config = dict(
    num_key_value_heads=4,
    head_dim=64,
    init_std_qkv=0.0299,
    weight_decay=0.13,
    lr_head=0.00799,
    max_grad_norm=0.5,
    warmup_steps=200,
    batch_tokens=131072,
    z_loss=1e-05,
    train_tokens=273900000,
    dataset='wikipedia_en',
)
Each number is 500 + 25 x the weight over its row's rms, rounded and kept within 0 to 999. Layers, rows and columns count from 0. Numbers have three digits each. The size before them is the row's rms in percent of the matrix's.

# layer 9 MLP up, 1536x256, rms 0.117, rows 1499-1535, columns 0-127
102:523496507526507526523500501518468508512507532502504503516471475518488512462506489509513487505469556535531465494525504508491474559479500519519490531474518503490488485483494501495524531454475460479485494481453479530540498542468470493497464520467489519497453515466509480512504503459492473508458509452498490472522513458449520511523502497506489473495508513484501486467498448529509506493491
094:508491523486474513526520541476514500531535503465474520503479507501510512453478502539481543494571508510526510477486510478528456490472504481522515506528547520494474511535451498507506530492519496503471496512494493507504464536508478519513519523522492521478498504493476495512507490525463465530469512553511491491479507442473479513466475521501459501483530493466533462520476520493499475487510
093:501505543535520525523456478483527436526540523479517527504476469505462481513499526518493500545491511471461523539500493465450542492526469455451544497494458511458477487484502501500495479549478505516505506494470509487439504497508497508478491485496515555530504462546511533504542484510492511509482499491516521496555545527453526456511510489541483531530506482511483495495501453490479493460486
104:525491495507495502495529509514468512474467491491547472491479482481506501529469506504515478448502470512498530493544491510505453461516513472479487515509540502514520527531493477501546560533472509477477493494522488468491560475493532501539499494522440498479509516529514535505476534500489486496483450485487491527522502501539487500516487467513515489498516501494484444479505483504495541511493
088:496491500476461520532479499495467491441474556524471538504527473471502504540479515553414501544517505450478513527529499511513491505459512463514535496532499527495523523516511482448527532494506515525496520499499491510499478465494507537529486550493496480520471531501509498478501509502484484538505524506516480527530513476505479523441470488441527498520512485506505455497507505504547477467465
096:493506498491510495521509538551506483527486524526487481509468504500500480485488475519526490482513490468535538460499458502542499441452535499520471516510491491556498476509474503511464541527521504479494492494509510500514496498466465528502494484498494491483538474517494468521523480518486517487500518533515477496471479518507482463513448455462547532549489539482526540507501486512467491508501
090:554498489506498531537543488555482533506506493528502481478476525495532493493472493497501478479468512489482490533495497469484523501474494492495504491448513500464514458517508533505542486470524468484550504549522497508482490478462458493512488483526514522494484452490508433523469468503517463487440465447482538518511482534508539532485496507510515525543506541477485471483514516488509459500524
102:502502518554474490471507507502530493520483505523489524458523556526495495543496552534552479466465484516498516520481521514503479439460524533511513489485505505496465510495507490532475505485506507500532540501513531506475490501448480507497503534498484540552472514438490495517460534473521493493513527487488488459503469469448546497462473501524511451510489509544493529514509504531470527529501
092:543494482486458482505500491456523509555471466519502494481523499511485496495485537473500534499490546512538519447495525496527477525473485522525461462470493513557513463531509506518471514512537503485481502524519537524527505484506518478456479523447467453516514520458487487512482508492471536499476497534525476517521474466491460498516512463496508471484469498569538462507528479527448493483540
100:496491493455513525504499517516481490560510519525529505474514552499517505455495531509473451480478455530500491461516536481477489493524484540473537478527506507501524490491521481497485520485523502530495490481515468489487522526535479542471494519492504525512498542484483492529504491485471503545487523524465452453547535449494512471530500494466451508516488514492495491436518467537508514467526
095:489538522529484478482528535520485516452449518510507505503517497522532506488537539536485491488501504504500498468456497487492462514540506531448498463515542531487515517450506531489503514499526479513497544508502513536531549462523513519488467513527489544536488524483521496493513508446517532492514484529505450500565503472539481527466488554456496542467514465505461478496492521474494519465507
107:522514468509443554479534484537502510488504517513502476544524541514534479485459511500465465499529474499536514469514517475545484509516510523513551502469507509518476451504488509491499484487458491454501443502513486472505527435527490460493527488511494518485437500523515513480467489504541490499511511512485533542503480496524475449465498465485471566503533547535512507495503502501499502489484
098:545512519538509476519420506531499524469521454481483481487523508500502535508487492526496486448463523524514483488482488494545480477484490477499511479519494526479535494490487518489556473528497524487476481438498525504486470478496499505458498529504462488521485512490543501523497488477519477476548561477464533516500485502528468494508470489500542471492468490473497462556546490509519460509482
098:533483542548478490520515502475467530528512503471470462539507502504482511474519508472501470490461523505506500464511561517480539545478480520498454531489479524493506535470498523494522498479434537498487508486519483469507488519471518536529467509481470470499489497490487502500506490500546483509539482486489516498502419549515509477519490506541539571460521499509513511508490480522500512518518
095:453506454511530500518486509450475460496491505533474513482455519497475488548544518447509552500484512507507454507479517530512513520424508477496513475471486505525528489483501473507477505497483521475535508480552478486479467543496485504476498528539482483500556486538541512495530520485518507481497485492470453492505491444517474521532514513549512491474514534472517456508491480520504516500512
101:470529477465486480494476509468488475506472545451488462497515508504499495536485525526530490510516548540541480464525507522460515462501558495508541506510508480536467526493487495488446500499526464483505478519493478495460505498465492505522493537509468475491493485491489513499477482503524506438492495516535519494467465492522519505521487456445503451473507490488530515526512498494500507530486
105:483519530502495486530533480510522455530522494534449478488532463493479505503492478504527501469482516502490544540468523508481509463481474490491467502477556446493458530482506488520479534517501487471489464535514498468511524512533524504517477499521521533428477486469498463522507516449512512480504506526475489522513499526477495490498507496506480528486507522521499525458497495525493505452525
091:574501477549509523495484477535515464498513482497514455494523537486487513534480497473525514497495474500502513512487550463502494538476520516506464489473503521505495540501475460492539501526517474502491530505500527507513542483528525491416476454501533512518515490536503493473550499500515436504484486521508500496496492541436471505476515553468526543507551480489510494478482471551471541515501
096:532451524542421512514524513519523485484544526456477506487494553522485490491492497523458502447508512506503457503456495496507468526506443453522467502522502504492514497481490505495505553493466524477502497480527471502493487474466523510518504496502510423519511515477481486511505474515483477470485485506491519516545473445502499501461506506483532474510500529557499471505495470476476519536540
099:480494525487523482508494517524535474482508493473527499489508543508521552464482543498480551512470488556496483483533495504524494453514535520498488526498498505453478464505504478493522472493533531547486510504463521519526527502498521485477483489490485488498496528505462503496507531468496547492509521478457491536534483494510497523482439463489525485531485510455507520490508525438480502511463
098:491540511501493465499477499498521529516442496462481506519504494480517547489484469480548499511482493499499488487504515504539458486443554497510489521493470548493482483475531501524531526506524494514510520505493578503501465508497453467517538519485490591549499511502517510485479483519502500490510463516549474526514484533492499510529506554519478494499478499483499512503513472504471538485478
115:514506507497451475473499468500547505514444492515503464506524465478484516492527492472523463500536487506500523491474506497508493493541483483451516490461500524508506536504506487498487494564527516506513504520497534475534536520483473462491455488485517465509520520457522498483484495514487517480499538500499523502466515520519495541518455508495506463499501588448476470467491491518477478516488
099:519485483509496502513508506490489526522528493463519542484456440492474424478486491498487475468510483481527523490461517523492507461484492512500505469521496543518473533485505498484493534493485472528473476502534469475496490499508478470498470500464443542520498491462486527511530552497521501487494518505500497511498496497508507527469500483486516512514540496501505474480530505476513485506542
098:512518506522528506506492480467470515500517507447513506454529492494489473491467526499507502457483505517515487524520479497512517497498496507514494463520519430474484477471502476475507519496482501524500506521512520543518544555497485531525444502496537504504538521458521514497478477478472533547440499547477491483467499492467537494492435510487491483490527495477522465483464499474480501548460
099:519486493480474488573514501487510483545504470477489431495503486466493500539493527449469502512490457552535512491495516485528472476507512490467476550535492488509519491514525500525467505546488482513474526509482480544534519474503473483474503478494491465550506467506498437520526490527525510501468521537471516464504509519552474518507514477436499492497521462517458450508511515500547521513441
096:506524522526547485512431481464514487504499444503480465496504482522490484499476554496497515501475445492490506505539508498505523505467451535517506509518488476541549514518518513484486525512565507516501501515491537462482520461491493492508477498467479463495484489528489491498518489472496502464526484518500509498494515501464493528515479492486484493512496474495562496547505541503489501497475
094:523485540496480490517540475545529497476479514523473488457518493523479513485465508534504486465528500520481476535489523461511462447489483495519491540478480529498541513515504480498523483533488509458518522530484514501499521503469433524504494509510523515474562523500506509550468493482497519477495530501497485514488496534485514516451530498474529519524483468453511510488509545505526481511515
101:534524473467471520488515487513535484516484500532540538464494489538494511456445507494527520510485509513507506511490522470452470537502485478524468524503502500481515503529512510573479543531488456490488526511471517523523529487482456537528529469478495519546503497492505482490544510488535438483487445517532507457491499479492465527491502535514467527500503507482489476519517493505502522495511
092:505501467454507479500561509511470494477496484488454521511507536480493490480452518522436515496469498468525520459495522458492496478483474542535512521507433527505523462512475526475499510535490502461515504459522479506501526480477509490534432517532450494488544516493516559503473504518530456498471483501504542491490505532513497514497490536519492524529476511465531496511522526512524526543510
097:507488492513511512518494522505521446482485517506449526475529463510516467508492494513482522487469538487511512468517527472478475513518503456581511460502489447516529493487500471517477476504526451489475489511494473484515509469487528449482512483507538550480545494525486540519485518456510499541497473503493490485500521475500497491535519537526504524514495481473487475503490526507488506470501
094:504499481497497475483482522493458514482489522477529516471509508507491517565498536526511462490516480460520495490469515525536488500489503491503464517489515448455439481531514496471504496489542511499480501476521491530526500453484496466458513521456480483506501517506490509486486521527503517481506547482534515477518501458476520508476505568491565537501505497517489462472522511510560488504487
105:495468504483520536533529463514510502473494471535518536518538532525487496520578506486491499490512497490520527497472491499508430524507498521495524459455499494534502465531461499549475517505527500489494456486556466497537493468492543507465467516533503485512444493546484532534497476491516472478506463500510545449467534494494518497523476464502477487533503493520453442491504496489499484524471
098:505516493502482449501459530501524505494490489552477503474487483502489465493520493540477527491463517460555553519520545513464492489556503510515508492507480557501507496510529491506480501514465509512497524499545493524538521476479532479489531516532497488532457486499516517488507449495490477503471543479481552519507512522512472546479550558515497450500517504511476499488501478519535484506485
104:514520469490503479512465512458511484502505499479522537528473506511514490540491466516489491461476483547514523532512485509481516481531531510475524539529522550514512487475474517473548504463496459486496501522558440489516533468503476488501523522465537516508553515487504477514474502501517513525496465518458489490451539524554502499503484493459513488506507512503520521522466516530510496552521
094:473477489466500492526463535500529493486475509490464537489478500502469500500489506537479500505502506502503466540466506496478500469497502552576461487456528486492494481518494491536509469505510463457532529491526508491529476497458510476492520490521519515524517514480477494498449462494513505503504500499460512485509505546492479506480500482523506505490496491518474522510537489512476504486474
096:527500491504499472546492500487512493529522546517502447484464491527530501525508512497515510454514476523555501493507469498546468489514539456489482490523487485544532432503448466510486537483507461482523503491492520510523488475490492522528504540482463532483475511520542464512507529491513487509517524521508491481460453488448485458502441505502489479495498497545489479461521468514495506522460
093:491526503496522454497522515488493508499524510529480494535511538498536504516453524529498540470482506503471511529529513515490520506480509555528507472472508545481521491487502507478521466538531485490553519520487470510517514541485482485544496509520498548520487513486492502490493462503492528509498537546528476502540467503543485486447506525508513450515554497517427525525482479453473494478494
# layer 9 MLP down (transposed), 1536x256, rms 0.117, rows 1499-1535, columns 0-127
104:505461494509489519482540508480470516431527492533464493490479490469478537486474526466496492477536480494474485500519503531478513468504496515541553507514499504515522518529505533465498497486487521506492487526495574495503483529473476541531481537507466511483503537488494439475513458493480488522491514500477480456518515495482481497543447517466505507467524498458474512463466539504429495481481
089:513578525479487532499492481496508500499517495468557516486555468498465488489521496538552472431490496481461524474509477526491519488512528480518472459496512502465442514433498490482502519532535503466528519469481472488545490509489543500491478464502500484502504484494544467506494548498501522448532507484483518518507506503539511505512470497469509529549513510446487496504518539489489502510491
084:544549484501488491476524465474481479508519536535482510490470485482494502486503447513515508536500489508485497462479489489502511482497517469504510511492465499520532516497488501472505493513472532517497499497438484497518492507509499484487495453522560514549514477518509551541467562504442485499478502477492549506500502506458544517493494558483495510501494509500504479476471486498462518496509
102:479510489492524496501501495526492424535501523483460525525519456493464492514473478546513523491466497496521520549502481520508496510498517517484466470525533504496443449550468535514529479534520514482494568453424496512530507506485488526471499495520488507501465505489445552519490504468511479492486474492511520498510513488493476498534542492524526509533479506517546476460482537479505519492461
094:486457518549524506516543558492480492498498465476512460460494508503506503498489494563514518456524507508484486478491484506469482442529498454504492511491464468558496473502462490465499504515466513491492501498503490508461481504511478516467482505503542490468543480498510498509502462484517504508508495525542459548510483468497457526480509489508483492516532522488465520491518491534482479509496
097:507491517526476530478526537562495482562527493506475492560490502510526531505492486494553486453518495517536480497516527505493488498494502499483506501517466515517474519485464509493489473507513462535498498479507490522490543535509477490464499508510479449492512544519545494497497505508528487563499503494495508521491489524470509499510493459479488527523539422489507529470520468499487516502476
099:523496500496466465507494494476525492485503469529492520461462498498518481520535482530459465544512510475543506462518492496505494523504510488537514489497548543517488518498549499518513480537472513495448520510532528465509485486459501473532546550501505464499461500470503515476463541482503489489523484478474474499505510492510483534502511497466532515517485490507508520531494455533522490515561
103:510498457532507511507519532477466531469527499437470413497484515525498507496508479528511479472509533464537480514498496489501524501516485537500522478505483493479492497470527521502486539504466512508533501487519447503536483472512493497445477504512480487452538498470493506545526527538434540500489485479512471506515485502437555483523534514483499485477503488495534491496477456517498468551480
096:485485502511488518534492439481494512493446510497501503483504498504501494521516494465479508490502515486498525489486511449457525504549511530523521499492513530476497542499511448492497511492485463514487522508482462507489536453494513494499513510527495523509456505519533538513493541497487517494485526525614499491527495516534459501503505494503512521484462456477551488481497494510492485499477
099:507523483523489462475497485506466502494542488501503532454479478503476511530501490476490482514477513545521507527522467541501502487492508550509473505542480484501466513470478524506473513532492549489476467509458481502515489516565476536504483505546503538478471497505492538511477468496495490482447522539519449528487521481498482471479499499500491492505523484519479510457514511515487479502475
094:489561493500505499491540479524494505494508507447500516484530521491533485520510524487522514496496465550460540508546528491535518540470517489523512489461464496485512540497468525482522497521507554518521479529475451454518468481467484466513480536513471504545494509486479528484456518497497527478495495501486476534563506485512494511496459473477466504516514480453514518489518497482505460469493
100:477464482538502495521524481488492524518500529479471549476451493476505455486522476517493499512481523473535504502502447507466498518531526511519511508510535466496564497560532511511486525489499536521478472489495482482490509521481464502522502508490564522469476484465510527511512511518500494515507475480452521485433500496500478510484568469503522503528483521521515494505476537496529550495503
097:465492546501477519502539504531455475521529475509518543510461449502466470544486511508477535544516481490522475506464523516533483562530540496567505515521498517531514480555521504480510523520505483471489530485489531496487484535506494507550499505484460482488488541503484500499474512519523491525469470515508502491512518511491500519508505555512453519503524532481504513447473490496471552517510
102:495499500544494498466472570465526517510526468524505507507525497484516470483479514524464536516497529491480486462493487496461511450461500467515479511469486478521537521460523466485489512524495449511521501465474490545469500506502479534495478501504501486518488504501534509514518500534513515495512537475474527501516548469486440549482519495511491491514518508483526560496541482492513497497488
097:503466505502529542506537459489521490510507484521452497512538504519550487467479462510472483509507498463513531483480469512512470500558442501527526486509475509488445518501461519480504498471505494482483525516468486538501515512513513514509538458529505488506460511496524493521497506526490548513466519505510508497508506501512505488514460504539523532523503500505499522515497520463478475531459
094:526546514519497523517515510538507491498523470528503542481513517503506496523485483491498494512547491508476526480502538496456486501438516523538455512522535468476523498472542485486478534489465476540488529468491445491533475513502484504511524450505530534548510532496497497475492472466509513519476504483513474522483488473449520514494541539496489531518474506537514490502495542484492513460532
105:515497529475539478513489506473477497525534487477493476466479507499517493463518515496500523541498469519507492425518524536498496483434463509507460462495491485471494473479498493496496519482509470508538479496526518500487473544525497476529500488515498503503498503486513546474489525513492492470522474490525472531468499541497448480527476454541491499476491517515483481478507472498520533487507
094:478504490491487510543513488511492486458504504522470513502475507478510474506529475432515487537459510504468494479476514500476499530485506508522502525515495469511463467542505456505505541502519476511503509497530530479461526525511483538515498486527451540475498492500491487529511471510488477479584490487481497453481502517481476488507506478527496494504496451468469525516505537505545498549479
089:500453502516525478497539519515517530459536505511508477543532482475529520492535508513513471547477498478481501528512459488482499482452522496487488506494530461509485483525521479510520487522551475500482493494478536513487494504470504513513506524498494501512529484451466495492437506506489514493487517489471513484552513451468523481502472506512509496521469476517515494516548504501545458475482
101:523517488480507514471520511488489461536526490507518499446508489560512505523499482463520507517525516501530546445531520502490445511473513476527529494450512476505518485526515514512461455486474492518477446529471507529506526520478501472543479514522549517511497475495545526497543484464474513495502522521482446488518544518529522489522497523472524471477493500478523512485526519481466503483454
100:479507518529541480502504563491497505514512500511502522499511472525476481516480507469505501556453506515528530470487485560488498540475483494497492542436519505518485503468532507479510485467540549452461493486412458501523490494484519474497494473474515498463456489518493447431511493497511491488497508496484478487488545472493550506506517529482524497477487504508494528514490511479540493482529
094:508582489457527500504492529507532540480504520482462551516488531490508553527479490499484520487450475503490487475490480467491531524487530480528480465497510526489519539512508528476479476513456492505508524482455505531485488503512471493521472537497524490495522489540513464557481482486509500504501493511509516479511501473519486483515498522458546526502517509488526487499527495459503511476524
104:505493469500515444489499520466491508475522518479519531455534447502494478462490487544512491458540495514514477457463510562532521481465526529486511492496509522553501483517523491478484474502483505523492485479506500518526520511470465478499518495539491500488514518452480514488518510518460497496492474534493512473483479471503495487483475511451495476508522519500520473536489497516542516506467
092:497514499474499532517515524460484530517485508485513507541499539485541528520506501509504501517493512520519555533478528478537486516491511499525480545522510504540498467487518508487489515513467496469493498499506497514499454477527512454473510517518482568451507531505466447508509487522492481466510514495520453524510517504519520480506440465472469478495526524569528465494497520534453527506444
089:501471501486495497505514472522517496521485479522508484514532484522525515480552476428519511468535477490458507511548489540481479509516503474536509488504518492506508504471479514536506500451491500480464518481454527480516544484446491502513496485483507442481537522480503525460510526535502483513475511454507471519534482475503491463506514490477512527478523547465456518509517506491489461496525
099:531530469446518528477533461479500497510484499524561483514519489462499505507514525484466499466511506520517482488546511469522487445537515503508479498510512506520499480518487513474516499504495499513468531535508488487524496542536496530535445518484481467522505521485473496489456464491463465563508494503518484455481470506505587460517513501493511503517510476463501474492509493494521495501512
093:519518510534520532474494483484536488492512514491481485515467518543533524512492459459521466498471542544534526548512452508513476499521503502493516495544478527500516490543480520460507538488510495494512518535486475496491484532528446481463484498518506544473435499493531556527485461473528516451509512479525501491502475557465462491480527477452506507496490510536532513514532520524482524454485
105:488535520497541499514508485486525505487478527537497510514494486503511524479521507532535509557491482497516507502503494497511470485491519475450459523506469450486528477528544467490504496505488503532533516504492468507468492533504496516495491493531488529526458495514533488480506472484551549494466490464495461519532521489502531524514474480496492506466523510445470501539534520490554507462518
102:457521511518483536492496521565515473507531501538508459503509521521527462526537444491521523556513477489484489504497448486491524474494522512537497535469518504498519497477528564485507494518496541514499470496483466502517481492529487470488483519501521469489450474491515471534465509494493504514441500521483483461491523496469489463537483508502485534474480543525505487480548475506482525490525
101:481449507506481485522442499486503511495520492514475542511495475485492504516512498487479508448507521496477484497509486483520524469489491509559529552510532476518494535499493487521505561514460497459506468512520456502505454486564489514514516495532484472501498531509499501505505489529554525486490481488443489483495513515494480511521483512514491501457462474540517519472511550490541461508510
092:485500536510474527490467479533520486520509512526496529509487568532494470480481516506499508528475494522542535481453476443495534487507508512506496508526470528513506473505503506483529509509470493512479507448528515454536485535493545525487515465451525509553424521527545503479527479515448498495516454517481500506439512474495470520472497534484478453489485502509512513518446521515473466522516
104:512506461474512510486531464518493538485479467519509492526471532483476478482523482498470453527479538525501507516517500501509486522504479462469517482449513490544487500512502522481493471524513477502507532461515476516503508507482536458476492485534498526558499483476456505502474525518519486495490544528517498468473523511475506470508480520465484553487526483519505492495446480497473504476532
105:498486522473481496476508542518466461555506502504496503481518480501478514498494487521493506497511486506476499473504500496537473513522520521510485474469466491504471532458458519480462461494535492504504492513496514446504491501486511560509484435501479494502521482525536471494493488532516501501531528513521504504495474481572484493437508487498434480511489495497515501501467500510472446553550
111:484543532523502487476484472516513473482455508519511478506530502519494473500485556521513508483491477500539512466470476496502437506487502476478495468486507495486513500501497498474459489491470513549497531488518467495508483457497509479446448455500529515446492483530500504483504499495449465484548477491482517527505497533528501508460567465508485545511509535472511519510524520541515473538466
096:502470535544548528506517548471476471518499547498498511475507473483496520481466495482481512474483462519462521488552495486488513543512533494482514490559483532502469482513538437474522498492509457547503529475469535509459483537519511495512551504537482543462502518494506495493550535476517530469510523505492482498451465468507526495527490518489524495498516486502474475437504488455498468524503
095:483509517498497494512498507493516453496465519463481478527494489482471501510462516473513483470477511484488511502505501428501505426454536487520509503534480507475472499469515502500464545499488500463503532489488513508477466501525465554499545515492494491514499491498472465522556492484521475463478479524527450518485503484472564493530544516530512519541496514527480504552487492474503505468491
097:448545500530463512474505530525491459500485471529502519460521509479490514461543503520544493513466462485528484504480461532504497521445548499460482505531538517543490448558501476526536490478491522509495489509526465474511489486493490497481474483491520501498525479546520512538500524515555486502545528442491515523491511501552507491514517487481470477501499505507463498514495473487518470503504